Weights of a small GPT-style language model, trained from scratch on English Wikipedia.
Size: width 128, MLP 512 GELU.
Each number is 50 + 10 x the weight over the matrix's rms, rounded and kept within 0 to 99. Layers, rows and columns count from 0.

# layer 7 MLP up, 512x128, rms 0.224, rows 270-324, columns 0-63
54 45 48 48 35 64 49 55 50 59 56 31 41 46 42 61 66 45 49 47 48 47 45 46 52 62 48 61 43 54 41 57 46 48 60 79 53 55 36 27 34 43 39 58 47 54 48 41 65 50 51 64 70 55 45 49 52 48 41 48 51 48 64 60
62 59 39 55 55 50 61 61 56 35 44 52 59 47 58 79 42 48 49 51 36 48 48 54 46 51 28 47 53 51 62 47 56 42 39 45 34 55 34 24 45 60 52 56 51 52 56 43 37 38 51 53 58 40 60 42 58 41 45 36 42 38 30 55
61 58 73 48 33 58 57 54 60 65 50 32 38 50 47 71 58 52 51 36 47 38 56 47 46 52 47 56 48 51 47 68 46 56 48 51 42 57 54 72 22 49 55 58 51 36 40 67 48 50 46 23 46 49 52 40 70 32 48 45 55 60 58 33
60 53 62 55 63 44 30 61 49 66 49 61 53 38 73 42 51 41 44 45 33 50 67 58 52 35 48 51 46 36 41 59 54 42 28 67 68 60 65 27 44 62 53 61 42 47 38 52 53 64 47 56 63 46 55 51 65 30 59 68 44 35 49 42
51 43 44 52 42 38 64 57 51 46 37 59 49 50 45 49 35 33 29 58 66 66 64 51 61 65 41 71 51 47 45 72 37 57 30 46 64 41 33 58 60 42 38 48 49 58 35 53 58 51 65 50 53 46 57 67 42 52 43 47 61 47 68 56
57 34 54 55 43 36 48 58 59 43 66 54 56 61 55 47 46 21 49 57 65 55 34 53 52 45 64 43 53 49 81 50 51 34 55 57 48 57 50 45 42 48 60 45 50 41 48 51 46 50 30 42 52 46 55 63 57 41 47 27 64 44 46 53
58 46 55 64 39 55 36 39 58 66 54 47 34 50 31 53 39 34 53 49 52 51 36 55 59 47 64 55 59 38 55 64 52 27 45 66 48 44 59 52 42 48 31 37 52 61 42 41 50 55 58 38 53 46 38 51 58 52 47 53 46 52 61 43
54 53 67 37 48 57 45 51 51 64 63 66 44 42 43 52 58 37 51 55 52 57 75 49 58 69 49 48 40 65 42 57 51 54 51 51 61 39 49 61 48 48 54 60 65 58 43 41 64 45 49 51 28 54 57 52 74 76 57 60 52 58 53 55
52 61 37 56 36 42 40 35 49 49 52 30 63 56 53 62 36 36 36 72 56 53 46 59 35 55 62 46 54 36 61 73 35 37 40 49 57 52 47 59 52 63 44 44 56 54 48 50 32 53 46 55 34 50 58 48 71 64 34 62 55 61 45 51
48 56 60 46 55 69 68 58 41 45 47 70 47 49 51 52 36 54 49 73 43 68 58 35 59 49 49 51 51 41 63 36 43 34 57 55 59 67 43 57 60 56 50 59 58 62 51 50 48 52 47 45 28 60 52 53 45 47 34 57 38 50 51 55
48 57 42 43 39 68 40 43 43 38 62 41 57 47 37 66 53 34 76 59 47 69 71 51 66 66 54 65 54 25 58 60 75 43 40 51 47 53 50 56 42 38 52 52 33 55 47 62 49 61 22 42 37 45 66 40 56 54 52 46 45 59 45 50
42 62 46 34 44 58 63 55 52 50 50 56 42 50 43 65 52 46 61 61 69 62 58 40 59 36 45 46 56 46 56 41 46 52 39 61 51 60 43 64 66 53 37 37 56 42 47 60 44 56 48 40 68 43 67 53 64 43 41 50 49 55 61 41
51 52 52 51 28 46 36 57 45 63 47 62 47 60 39 59 41 47 47 75 45 61 64 48 38 56 65 63 49 58 49 63 43 48 35 45 47 43 57 54 41 75 49 45 32 45 41 54 49 46 50 38 37 44 51 44 68 42 37 45 74 61 50 50
53 27 30 51 47 38 54 30 60 42 47 34 64 41 40 30 51 70 56 58 32 65 51 54 41 52 35 42 53 70 38 56 44 61 50 65 59 52 43 38 53 42 47 60 58 47 51 30 40 57 46 61 56 23 60 49 45 52 49 32 62 41 48 51
53 31 44 45 63 49 61 50 56 41 50 72 40 48 43 53 49 45 38 41 38 38 40 51 49 41 59 34 58 42 39 48 48 62 48 55 63 68 45 46 43 47 52 43 68 71 58 40 49 39 56 39 56 44 38 52 58 57 47 43 52 38 54 54
56 46 43 60 44 51 61 66 53 51 64 52 33 65 51 59 38 67 57 54 45 39 55 64 49 46 59 53 55 36 57 41 67 58 53 46 51 50 50 52 39 38 50 56 41 67 35 51 59 50 52 47 54 58 74 60 40 57 65 62 60 52 43 47
22 65 46 55 44 56 53 68 45 44 43 60 44 60 75 56 46 51 44 45 45 38 43 49 41 39 56 56 50 52 61 50 53 41 73 54 48 36 48 42 32 57 50 53 64 44 48 46 56 61 32 58 71 39 56 53 35 51 54 36 40 50 51 68
46 24 51 39 45 61 61 70 49 46 35 43 38 47 54 50 46 56 51 45 34 46 48 64 38 67 51 49 62 58 60 70 44 45 48 52 37 37 63 40 45 49 54 63 44 48 63 44 45 68 57 45 58 47 39 39 49 40 84 29 59 51 47 40
40 56 60 48 38 56 52 69 54 59 46 49 50 54 65 54 54 68 60 64 37 67 49 56 53 43 27 60 40 39 36 48 43 49 47 35 41 48 39 42 36 42 56 57 56 41 43 57 46 36 49 42 65 46 54 61 55 39 44 29 48 34 57 41
53 57 51 44 58 55 24 26 38 51 64 25 60 46 53 33 51 51 51 53 55 27 66 39 26 31 39 57 55 50 69 51 47 47 50 48 49 42 40 73 53 53 33 54 34 58 54 53 37 40 56 58 34 66 43 54 58 54 61 62 46 39 57 34
34 64 54 51 58 65 53 51 73 44 45 39 46 49 43 41 65 43 36 65 41 61 56 52 59 38 36 50 48 58 47 51 43 54 45 52 42 57 41 56 46 48 57 63 54 50 49 58 50 51 47 37 42 76 66 25 54 53 42 45 34 62 61 49
57 46 38 57 50 36 44 55 51 53 63 54 65 64 69 52 27 54 49 58 54 55 43 58 49 49 52 64 46 34 42 61 61 60 47 50 50 41 46 48 68 35 39 51 42 65 25 49 67 57 58 50 41 38 57 46 37 47 43 54 55 75 61 60
65 63 47 56 66 42 53 60 49 48 46 50 49 57 42 48 54 57 46 58 55 63 60 48 48 62 52 61 28 71 46 37 66 54 48 57 50 32 46 63 45 52 49 47 62 53 44 62 59 54 48 42 48 50 59 33 58 30 37 45 57 59 54 51
43 63 62 46 59 59 69 56 59 40 37 51 55 46 67 77 65 59 59 43 44 52 46 65 54 44 39 50 48 52 78 61 43 54 56 52 47 47 46 49 48 61 43 56 55 56 84 43 41 23 50 50 50 65 59 35 41 28 48 46 51 51 20 44
51 24 62 41 41 38 54 44 35 54 63 47 54 49 37 63 43 38 56 70 30 30 68 30 35 61 46 50 38 40 67 65 56 42 48 48 39 68 36 42 53 30 64 63 48 56 37 46 54 70 49 55 54 54 56 57 47 42 52 63 47 43 48 51
32 43 56 46 37 42 37 56 42 40 51 50 44 57 45 36 48 51 49 49 48 53 61 44 55 64 51 42 53 34 53 51 39 39 61 52 54 53 47 62 37 48 35 27 39 57 54 48 54 43 43 43 60 62 36 57 53 60 53 54 64 51 64 60
40 61 61 62 45 49 50 44 35 38 48 37 60 48 60 29 44 41 50 68 32 39 59 66 53 37 65 52 53 60 34 70 66 64 62 47 53 49 69 57 52 50 44 48 47 64 58 50 60 50 63 54 38 40 38 65 63 56 63 44 59 35 39 41
59 53 49 48 33 57 43 47 46 48 60 18 64 47 38 49 49 54 41 53 55 30 63 54 44 54 48 59 34 49 60 36 51 46 56 66 31 58 41 46 57 29 43 69 54 33 46 25 61 49 33 36 47 53 78 43 56 51 47 56 55 58 57 39
60 58 50 38 38 61 60 49 34 43 57 54 50 56 41 56 43 29 48 62 59 47 50 57 36 59 61 57 50 58 68 43 46 38 41 34 68 66 39 36 53 52 49 41 33 54 44 51 33 59 59 70 45 52 40 53 56 55 39 41 48 40 48 24
47 38 44 46 30 43 64 58 39 42 47 52 50 36 47 31 46 47 49 55 45 48 61 48 44 61 46 44 38 38 50 54 51 61 52 42 42 55 52 54 59 60 65 84 49 54 56 43 62 60 45 36 50 48 68 42 33 37 65 29 45 55 55 42
59 67 58 37 52 52 59 43 50 48 29 44 64 43 51 57 29 51 56 48 44 51 54 56 55 46 53 54 63 58 58 58 38 52 44 51 57 49 52 48 34 43 44 27 54 63 46 48 48 44 54 55 35 57 44 34 43 54 49 36 58 69 48 67
48 44 54 47 47 51 53 52 61 75 63 44 48 48 59 55 49 54 34 54 47 51 61 71 41 67 40 60 57 37 47 44 50 36 49 53 49 25 64 44 65 54 48 75 40 53 30 58 58 29 28 35 34 40 71 51 32 50 39 31 57 50 68 46
59 46 35 46 55 54 50 51 55 46 46 43 47 54 51 52 64 87 39 41 41 34 68 59 32 39 51 54 40 36 62 41 58 50 71 60 52 23 33 55 48 26 56 41 57 39 54 56 49 53 42 33 65 56 44 64 50 52 46 52 29 51 64 40
51 46 58 46 43 56 65 58 53 49 54 50 60 37 41 54 36 52 36 58 44 47 47 53 47 65 49 58 51 50 42 41 42 36 49 53 56 48 38 52 61 49 64 43 55 55 59 61 77 32 43 48 38 64 38 40 56 42 50 64 45 51 67 50
30 46 37 54 55 55 53 56 59 48 60 34 55 35 61 51 60 47 58 53 59 61 48 52 54 30 53 65 54 56 45 48 45 48 39 69 53 53 50 55 58 39 45 41 44 48 34 57 51 46 63 38 51 53 62 40 52 62 55 45 59 59 45 53
47 48 40 53 33 53 43 50 45 44 54 53 46 61 40 47 20 36 42 72 42 59 53 58 39 55 62 35 54 45 48 52 56 42 56 34 61 61 36 44 43 60 54 47 48 66 21 57 52 57 61 50 39 53 46 53 43 58 45 42 77 54 37 43
56 37 43 50 50 57 52 43 55 43 64 46 49 55 33 64 59 61 44 46 30 43 45 50 57 36 39 54 57 45 49 47 59 51 64 46 55 64 56 69 46 48 43 45 27 46 58 47 51 64 55 71 61 44 43 48 40 35 55 62 46 70 39 56
73 63 61 59 50 40 19 70 61 40 54 60 49 54 58 54 80 50 63 54 41 51 62 64 45 52 28 38 41 48 50 51 42 56 43 54 49 77 53 26 50 56 54 56 56 61 40 58 44 62 49 59 57 70 54 53 38 35 32 68 46 44 45 43
48 44 40 57 49 59 43 30 54 56 62 56 64 66 36 58 50 62 72 41 53 38 64 51 42 52 47 79 36 67 58 59 47 33 41 41 33 30 32 59 49 56 53 41 37 53 36 57 36 43 27 51 65 22 66 41 51 39 50 47 34 61 38 31
27 62 54 57 49 47 36 53 60 51 53 54 28 54 57 58 60 56 59 51 51 55 50 43 40 62 63 50 49 44 55 51 48 62 51 49 50 56 50 45 44 29 50 49 49 55 48 68 56 53 48 34 54 48 48 48 61 50 54 43 53 70 55 46
38 47 43 36 44 44 43 49 54 54 56 41 60 57 59 38 54 47 51 61 55 52 47 34 54 72 26 53 37 68 57 57 56 52 49 49 44 55 44 53 50 46 51 57 48 43 55 53 45 48 59 47 58 36 49 40 56 61 44 53 59 51 46 33
49 74 50 59 54 41 41 68 48 53 37 46 41 53 72 45 41 61 54 62 56 64 60 65 35 39 52 55 53 61 57 57 48 54 46 39 58 34 52 73 54 54 53 42 36 59 42 54 48 42 46 60 33 41 38 59 50 40 47 55 44 70 47 52
54 55 51 54 66 54 36 35 45 65 48 60 54 56 59 53 43 59 53 45 62 51 50 55 39 47 45 49 55 77 64 53 44 39 40 68 22 47 50 64 42 60 58 58 25 44 45 48 58 47 42 65 63 31 53 59 50 49 52 46 43 58 55 42
50 42 48 41 54 39 53 55 62 38 47 53 49 38 43 62 52 40 54 46 55 48 44 65 39 55 56 57 55 55 50 56 34 58 55 67 47 66 45 52 53 42 42 61 56 35 50 39 47 38 61 44 51 43 37 50 68 49 66 43 55 41 54 28
48 57 52 47 51 50 32 68 51 55 51 51 24 47 54 39 46 27 42 55 53 40 42 47 51 39 55 22 54 56 41 52 47 67 53 46 70 44 43 63 27 48 27 54 53 56 56 48 49 36 45 38 46 58 56 35 38 43 50 59 54 52 54 63
45 63 49 68 58 57 43 52 60 41 57 55 39 51 59 50 54 47 58 47 59 50 45 51 48 44 44 38 53 45 49 63 43 56 36 49 60 41 43 46 41 37 44 46 53 55 44 64 38 45 49 52 35 62 36 39 44 42 45 48 49 55 58 47
49 59 41 51 49 72 59 58 62 49 56 54 49 36 39 54 56 47 50 49 64 71 57 62 60 40 58 49 52 51 48 55 44 52 53 71 36 69 48 57 36 51 38 54 60 63 69 57 43 48 50 56 46 40 57 70 60 48 45 42 42 51 61 59
62 48 58 42 40 60 50 48 39 43 51 46 73 55 51 48 60 63 49 55 34 54 54 61 60 50 59 66 50 46 50 63 56 54 37 36 48 58 63 44 46 44 43 51 50 48 35 74 44 54 52 35 64 48 65 52 34 64 46 42 43 63 66 48
29 28 45 51 57 42 59 66 53 66 49 45 52 35 59 34 51 71 55 45 45 55 25 42 50 48 39 55 33 52 68 44 55 48 46 56 39 53 60 42 67 51 53 58 38 51 47 35 66 55 42 40 51 60 52 36 48 40 65 42 46 43 54 44
46 33 37 36 51 60 45 58 48 25 39 50 38 49 46 58 53 54 64 53 45 55 52 44 48 64 38 76 50 36 63 48 47 38 59 28 57 38 56 62 66 63 43 42 61 51 45 47 60 62 55 39 40 45 51 51 45 35 42 32 63 53 54 45
57 30 39 48 46 45 64 47 38 48 65 54 39 49 49 52 55 46 59 56 66 51 42 56 49 71 49 29 51 44 44 44 51 61 57 47 51 57 50 52 44 55 51 39 60 50 57 43 44 49 43 51 55 64 53 77 52 42 53 45 57 41 39 43
44 64 59 49 59 63 37 58 60 38 40 60 52 40 53 43 75 52 55 54 28 63 53 58 55 37 39 39 40 63 56 53 61 52 43 36 41 59 51 57 35 67 57 63 41 48 60 38 57 50 59 38 51 41 44 61 60 74 48 53 55 63 54 49
41 57 48 48 47 49 37 56 46 37 54 56 58 35 44 48 63 48 59 54 62 71 44 39 41 48 61 48 53 53 46 40 55 38 45 54 64 61 67 51 41 53 63 56 49 39 41 47 58 68 50 51 49 52 55 66 52 41 46 24 46 30 66 67
53 57 43 51 39 46 42 54 32 50 55 40 47 49 52 64 55 42 57 68 14 52 54 55 52 59 66 34 48 50 59 70 54 59 57 58 44 64 59 42 59 43 63 58 38 50 58 47 49 56 51 58 46 44 52 52 46 60 64 66 61 77 50 35
42 58 45 50 46 57 52 66 52 39 56 45 37 60 42 49 49 50 45 50 53 53 44 63 40 54 63 60 58 61 52 59 53 42 51 56 58 48 44 52 29 52 36 35 74 66 46 40 42 34 47 64 77 35 53 42 58 60 45 40 46 49 42 50
# layer 7 MLP down (transposed), 512x128, rms 0.216, rows 270-323, columns 0-63
48 62 53 50 50 40 44 49 65 41 56 61 46 64 35 53 56 57 53 43 46 53 35 58 46 45 59 44 60 44 40 49 64 47 61 41 54 48 56 53 45 64 58 47 34 39 54 60 71 45 47 57 47 41 35 30 64 55 64 34 50 50 63 59
36 51 66 49 38 52 51 45 68 21 51 57 62 63 20 45 69 53 56 36 36 45 60 55 50 36 49 36 38 42 55 53 46 63 48 28 55 44 40 49 64 50 35 55 50 49 60 39 36 60 50 61 51 72 37 48 40 36 51 54 55 42 52 47
45 50 46 59 51 51 52 48 45 33 61 47 44 39 53 54 55 63 44 59 64 54 40 33 52 37 55 48 77 35 63 47 51 58 36 35 58 48 29 42 40 60 47 53 64 48 56 54 39 30 63 75 33 60 31 53 34 42 56 59 35 57 50 44
36 45 73 55 54 43 38 50 59 74 42 55 38 43 56 59 64 59 46 76 61 67 57 42 46 41 48 77 45 47 64 37 45 54 41 53 65 48 61 45 45 42 59 50 57 45 53 53 45 44 30 38 34 28 55 44 52 76 70 46 64 66 44 45
68 59 44 48 38 51 48 72 67 40 46 56 61 63 44 62 54 70 48 50 49 41 49 52 38 28 51 60 48 41 49 58 65 57 61 56 54 61 55 56 45 45 60 51 47 51 53 56 49 51 45 70 37 24 42 55 52 63 50 55 40 57 58 32
50 55 50 59 49 69 59 52 49 58 49 56 52 50 56 46 49 64 60 41 52 54 52 56 30 38 35 53 55 53 40 53 44 60 45 52 48 47 54 46 55 44 35 58 54 39 60 47 64 49 59 50 48 53 47 37 49 55 53 55 36 50 46 61
38 46 51 30 58 49 54 64 48 39 50 29 61 34 76 51 55 55 46 52 43 43 60 50 40 45 35 53 46 60 48 48 41 58 47 34 43 55 48 44 47 52 59 47 51 44 59 61 54 43 44 60 56 54 63 48 40 42 69 51 47 51 36 58
66 50 59 48 55 59 60 42 55 53 46 31 53 59 36 58 42 62 45 33 60 63 39 54 73 61 41 53 52 42 51 44 58 43 32 43 63 46 32 42 58 43 38 52 39 53 46 53 37 49 40 60 57 50 43 43 64 46 54 49 66 40 59 50
43 53 46 50 48 63 67 47 45 51 53 49 56 56 52 64 65 66 34 59 46 55 41 40 50 38 42 46 61 47 50 65 66 57 57 47 52 38 53 52 51 37 46 36 46 48 39 33 45 34 47 67 39 43 54 49 34 32 49 69 45 49 51 47
53 52 54 63 28 41 44 52 38 52 52 45 42 62 45 44 44 49 53 52 64 54 43 50 47 47 39 55 38 58 69 62 62 51 27 67 44 38 67 24 56 41 63 64 46 49 30 68 47 59 61 34 52 42 43 60 42 38 47 55 57 59 43 64
48 55 46 67 52 57 55 62 56 50 47 33 25 50 53 46 54 55 58 34 36 58 54 48 62 55 46 42 76 39 41 43 53 36 58 72 37 47 47 49 57 50 43 43 61 57 29 53 52 71 67 61 64 55 39 59 41 35 47 61 49 74 73 50
53 49 63 63 57 50 52 42 56 51 50 48 59 53 37 56 58 48 62 39 42 39 38 57 56 63 47 52 65 55 71 52 55 63 56 51 53 46 41 33 55 48 49 54 44 46 54 44 61 50 52 43 43 54 42 54 49 45 57 73 56 57 40 62
46 47 48 54 50 41 37 42 38 51 47 62 37 43 60 61 50 75 29 53 57 51 66 58 50 46 49 54 49 42 42 43 32 35 57 54 37 46 59 67 45 51 45 34 52 53 40 40 53 63 57 54 58 53 62 66 57 60 48 55 51 47 43 41
51 58 60 56 62 61 60 68 47 52 62 24 47 30 32 52 35 54 57 41 68 44 41 54 54 66 62 55 47 43 47 39 44 33 48 63 48 45 34 52 40 53 39 44 46 40 44 69 46 47 45 60 68 47 41 48 57 48 55 67 34 53 63 42
62 55 48 46 46 39 46 37 55 39 54 38 51 48 46 38 45 53 61 52 59 53 62 57 34 66 49 41 30 53 68 69 61 47 44 54 50 39 39 58 45 39 41 48 37 61 65 64 53 57 44 51 40 46 59 54 50 50 59 49 46 45 46 38
54 46 44 46 63 48 51 43 53 37 36 54 53 59 12 59 69 50 50 52 43 57 49 42 51 50 41 48 50 44 56 54 51 56 52 51 47 60 44 36 59 70 52 64 45 41 57 43 36 62 50 41 57 57 50 52 62 46 49 50 48 58 52 25
45 51 36 54 38 14 46 47 42 43 57 56 67 49 51 48 47 41 68 51 52 65 48 53 55 58 49 46 44 51 40 41 58 35 51 41 71 55 44 63 55 39 49 64 46 46 33 32 59 44 47 58 43 67 52 55 55 48 47 44 50 56 45 50
43 46 39 46 44 53 35 42 39 45 58 52 49 47 25 47 45 42 40 58 46 37 45 46 47 50 35 49 36 52 52 39 55 45 36 58 45 63 54 39 54 37 48 56 39 45 47 30 52 45 62 48 57 44 57 30 38 51 55 50 54 53 58 51
52 55 47 44 54 51 58 41 70 50 61 58 39 45 34 48 46 42 51 56 61 63 53 48 57 64 42 59 62 32 45 56 51 49 75 58 69 50 50 66 64 38 50 46 38 49 49 61 60 46 49 54 51 52 56 62 29 74 52 54 73 53 53 40
53 40 52 55 56 48 40 67 39 65 38 50 46 47 57 61 55 62 35 54 45 60 52 50 51 54 62 38 45 34 38 61 47 61 53 54 44 47 64 41 41 23 46 55 54 55 51 57 51 55 54 42 44 40 50 51 57 52 48 58 57 52 49 63
44 58 51 53 59 59 60 53 59 51 52 36 40 56 36 36 60 35 42 65 56 21 39 60 54 60 43 40 54 64 48 43 43 57 75 40 43 54 51 50 46 31 48 48 51 40 37 70 49 47 61 61 58 50 63 43 56 36 60 25 52 61 61 49
47 50 71 59 56 47 53 55 55 52 68 47 60 54 53 46 57 57 38 58 44 47 55 47 50 40 58 23 74 43 64 58 42 50 42 55 21 54 38 49 48 55 45 53 41 62 51 39 58 44 75 56 46 56 62 49 66 53 42 60 43 54 34 60
51 43 44 38 38 73 51 47 48 39 58 65 56 58 35 32 67 39 43 43 61 44 43 53 49 38 45 57 67 52 48 64 48 42 40 63 33 43 47 43 46 52 53 39 57 47 49 44 58 52 50 71 54 54 67 65 54 54 51 49 55 58 46 58
48 37 51 49 40 58 45 50 54 35 63 52 75 40 46 62 46 53 54 48 22 49 55 63 47 54 46 53 52 57 47 27 40 50 39 36 46 64 46 42 59 51 63 53 46 46 55 43 30 43 47 65 37 40 23 44 56 47 38 53 54 65 50 33
63 55 42 52 42 50 65 39 49 58 56 64 35 82 51 61 30 49 49 47 56 51 32 73 68 59 81 46 45 63 55 55 66 44 51 28 49 55 42 56 49 56 42 41 45 40 46 48 74 46 34 55 62 59 50 36 48 43 57 62 67 38 60 64
56 62 58 49 56 65 50 57 39 49 57 47 51 45 41 44 66 44 46 57 48 48 48 49 50 43 45 57 47 55 45 41 54 61 47 67 46 53 40 52 52 49 61 57 64 41 55 36 44 56 59 50 49 39 71 51 37 60 54 42 46 48 49 31
58 52 56 37 55 60 48 53 59 71 61 68 52 64 42 64 48 45 49 56 68 54 58 43 41 45 51 50 47 60 35 46 51 44 37 58 58 47 43 57 49 55 62 51 61 31 45 37 40 52 43 58 54 46 48 56 64 49 60 59 39 61 72 60
66 49 42 61 60 56 46 77 46 52 33 45 51 68 62 48 43 61 26 50 49 63 53 37 60 32 41 51 59 60 62 48 36 34 53 30 38 53 49 31 51 33 48 31 58 50 55 50 44 36 59 52 33 58 62 48 65 47 42 58 41 34 54 64
40 49 65 62 51 43 55 44 45 52 47 36 51 50 48 42 58 71 57 49 41 49 35 52 57 38 43 45 44 50 27 61 54 69 48 55 43 46 55 60 58 57 48 55 68 49 48 63 48 51 47 28 38 54 48 56 56 49 58 52 45 44 53 53
60 49 46 54 50 80 54 58 47 46 61 46 55 63 31 41 41 45 52 73 38 42 53 54 32 55 49 58 53 56 64 46 62 51 44 56 45 72 40 44 50 40 44 40 46 72 54 45 55 46 60 59 50 42 57 30 51 47 59 46 42 55 54 52
44 40 40 59 50 46 48 59 43 54 75 47 40 54 50 51 62 55 45 40 47 40 43 51 52 64 44 51 41 55 45 30 58 55 48 61 61 40 44 34 48 51 57 62 55 47 38 38 49 66 33 52 63 46 56 60 48 48 75 59 29 33 46 45
53 47 46 67 49 63 48 49 29 53 36 50 53 34 66 50 52 65 63 54 42 36 28 46 47 36 73 55 20 62 46 30 50 48 53 60 49 60 82 65 47 59 44 54 58 55 35 49 57 47 40 58 46 42 61 45 53 48 29 59 38 58 37 63
56 67 55 44 40 49 42 58 54 30 48 55 46 48 40 45 61 41 36 51 61 55 52 29 67 43 57 41 41 59 36 67 43 49 62 38 57 35 30 39 52 56 41 51 65 44 26 66 62 61 61 55 46 55 37 32 71 53 66 34 50 49 45 47
57 58 50 54 51 51 59 38 46 59 55 58 44 49 37 41 50 48 52 40 64 54 42 42 50 44 47 44 45 33 61 59 47 58 61 65 57 49 46 55 53 59 45 47 54 40 25 46 64 64 42 56 52 56 56 53 36 61 62 47 45 40 45 55
62 53 64 41 42 43 34 65 47 57 41 56 55 55 45 42 53 68 58 61 55 45 55 41 49 50 45 38 52 43 45 40 39 47 46 50 56 67 63 46 54 45 63 45 52 42 55 37 47 50 48 33 40 50 45 48 53 61 43 46 51 67 51 54
69 59 63 40 58 55 62 36 27 53 61 69 41 49 57 59 37 62 35 47 43 62 60 54 51 58 71 26 49 54 62 55 41 45 47 35 37 63 50 44 35 54 33 65 69 41 61 53 52 67 69 39 64 68 55 35 26 72 26 44 49 50 33 52
45 58 38 33 45 42 43 54 48 60 40 60 52 27 26 48 47 38 43 47 40 45 55 47 45 41 53 51 47 51 49 45 64 36 38 51 51 33 47 50 59 55 43 44 66 59 45 56 51 41 67 41 57 52 52 36 45 47 48 48 58 47 59 47
44 48 62 35 45 57 40 57 32 62 62 39 40 44 54 78 61 41 30 51 43 32 48 56 51 69 29 59 36 61 39 32 43 49 77 47 35 47 71 56 49 60 61 47 50 48 50 30 36 57 61 33 41 48 55 55 49 59 56 49 61 46 62 48
61 55 30 55 46 44 66 48 41 70 50 38 54 52 68 19 49 57 73 45 68 55 45 72 26 57 35 56 70 49 55 48 42 52 52 30 48 49 55 34 32 30 59 59 42 41 43 65 47 44 55 42 56 18 44 74 58 50 46 53 33 57 39 63
32 37 57 51 62 53 46 39 54 35 59 53 54 66 47 42 44 45 49 52 54 55 56 71 35 52 60 59 60 59 47 41 48 37 44 30 65 60 37 56 51 54 44 56 35 40 60 69 39 56 32 56 48 48 49 48 45 58 70 71 34 40 53 71
60 58 59 46 50 52 65 54 50 53 55 51 48 56 39 59 45 54 41 41 48 47 41 44 60 64 37 46 62 30 57 63 70 53 69 51 48 49 55 63 63 38 53 56 44 53 45 50 37 61 72 36 55 63 54 53 40 49 58 60 54 38 29 61
45 23 54 51 35 51 59 53 55 49 71 46 71 44 42 34 45 38 40 33 60 46 41 47 49 46 38 45 50 59 65 52 56 42 42 53 46 52 28 25 35 24 40 49 49 44 62 60 57 60 52 71 40 43 57 35 54 27 38 44 42 42 35 43
44 41 38 62 51 49 54 35 56 37 52 52 55 47 65 42 42 24 55 37 53 53 35 49 45 45 35 56 47 44 27 45 43 45 56 52 52 58 62 56 50 47 42 47 49 54 52 43 47 64 52 31 32 58 53 70 34 45 54 46 38 55 57 43
44 57 58 45 30 56 60 55 43 48 54 43 56 35 49 71 47 48 45 50 56 56 53 47 53 61 53 35 61 44 37 57 43 31 46 46 40 40 43 58 65 53 38 48 63 34 55 45 41 67 45 39 54 47 59 56 40 40 55 43 33 43 53 41
36 51 40 57 39 47 54 43 64 49 46 39 46 47 46 50 43 59 57 49 42 59 54 58 51 55 46 63 33 45 53 54 48 41 48 44 47 40 55 46 60 45 65 41 37 42 51 59 50 70 44 50 49 42 62 61 57 60 46 65 46 47 40 44
54 36 41 52 47 40 56 53 51 52 45 39 51 65 42 60 42 72 39 54 38 43 42 51 39 42 60 64 43 60 48 41 50 43 55 51 47 57 55 63 63 54 44 45 47 41 46 46 62 38 48 63 73 33 58 54 55 50 55 52 51 42 41 44
49 42 43 50 55 30 45 56 58 53 29 50 54 74 70 32 49 54 59 55 24 43 48 52 45 60 41 48 51 43 62 46 71 46 58 45 63 38 53 48 47 54 64 51 41 47 39 54 53 59 51 39 51 58 46 53 55 51 49 52 42 44 40 55
56 47 47 49 45 38 67 45 51 62 48 59 44 45 29 54 65 60 63 39 71 65 46 44 61 54 51 39 69 50 66 44 40 54 53 51 64 52 57 66 42 48 65 44 30 41 50 33 53 66 66 39 65 44 38 52 58 53 66 64 52 50 57 57
59 64 40 65 46 62 49 42 48 56 68 77 55 60 43 53 41 57 56 49 47 41 43 49 37 51 48 37 53 36 38 74 47 53 62 55 62 46 46 45 58 34 56 42 49 52 61 51 52 43 61 47 60 77 48 63 46 33 44 64 77 54 48 53
46 56 45 66 47 52 52 48 64 45 40 55 52 59 43 51 77 53 50 47 58 40 52 56 50 57 63 45 50 65 34 64 56 37 59 60 39 51 56 62 52 38 52 42 61 39 55 73 50 67 61 54 36 51 49 50 46 73 48 45 37 35 50 72
52 53 40 53 35 51 50 52 61 60 65 36 57 30 66 50 43 46 54 40 51 54 47 66 35 33 52 54 67 65 54 62 45 43 41 57 44 48 31 50 36 50 57 58 65 51 53 33 37 58 63 51 49 54 56 47 60 62 43 57 45 40 55 50
48 47 59 37 39 35 56 59 50 61 47 64 44 61 54 52 56 48 39 43 54 48 40 43 63 38 56 48 50 47 39 41 68 45 38 48 31 45 56 48 59 58 43 39 27 57 50 62 52 58 54 64 38 55 41 59 49 51 54 43 30 50 49 67
54 34 50 59 61 51 25 38 43 64 36 43 58 49 38 44 60 51 57 58 34 44 44 51 53 45 57 64 44 61 48 52 47 60 57 60 38 53 49 35 61 39 51 54 45 64 54 47 38 47 58 47 44 39 43 49 43 40 47 57 35 48 35 48
51 30 43 34 32 55 47 40 47 41 44 53 50 57 30 49 49 61 38 51 43 52 67 53 36 63 33 56 48 47 49 53 57 59 38 46 54 52 74 40 58 46 55 49 61 64 51 43 53 40 68 55 54 51 48 21 38 43 54 54 63 57 52 50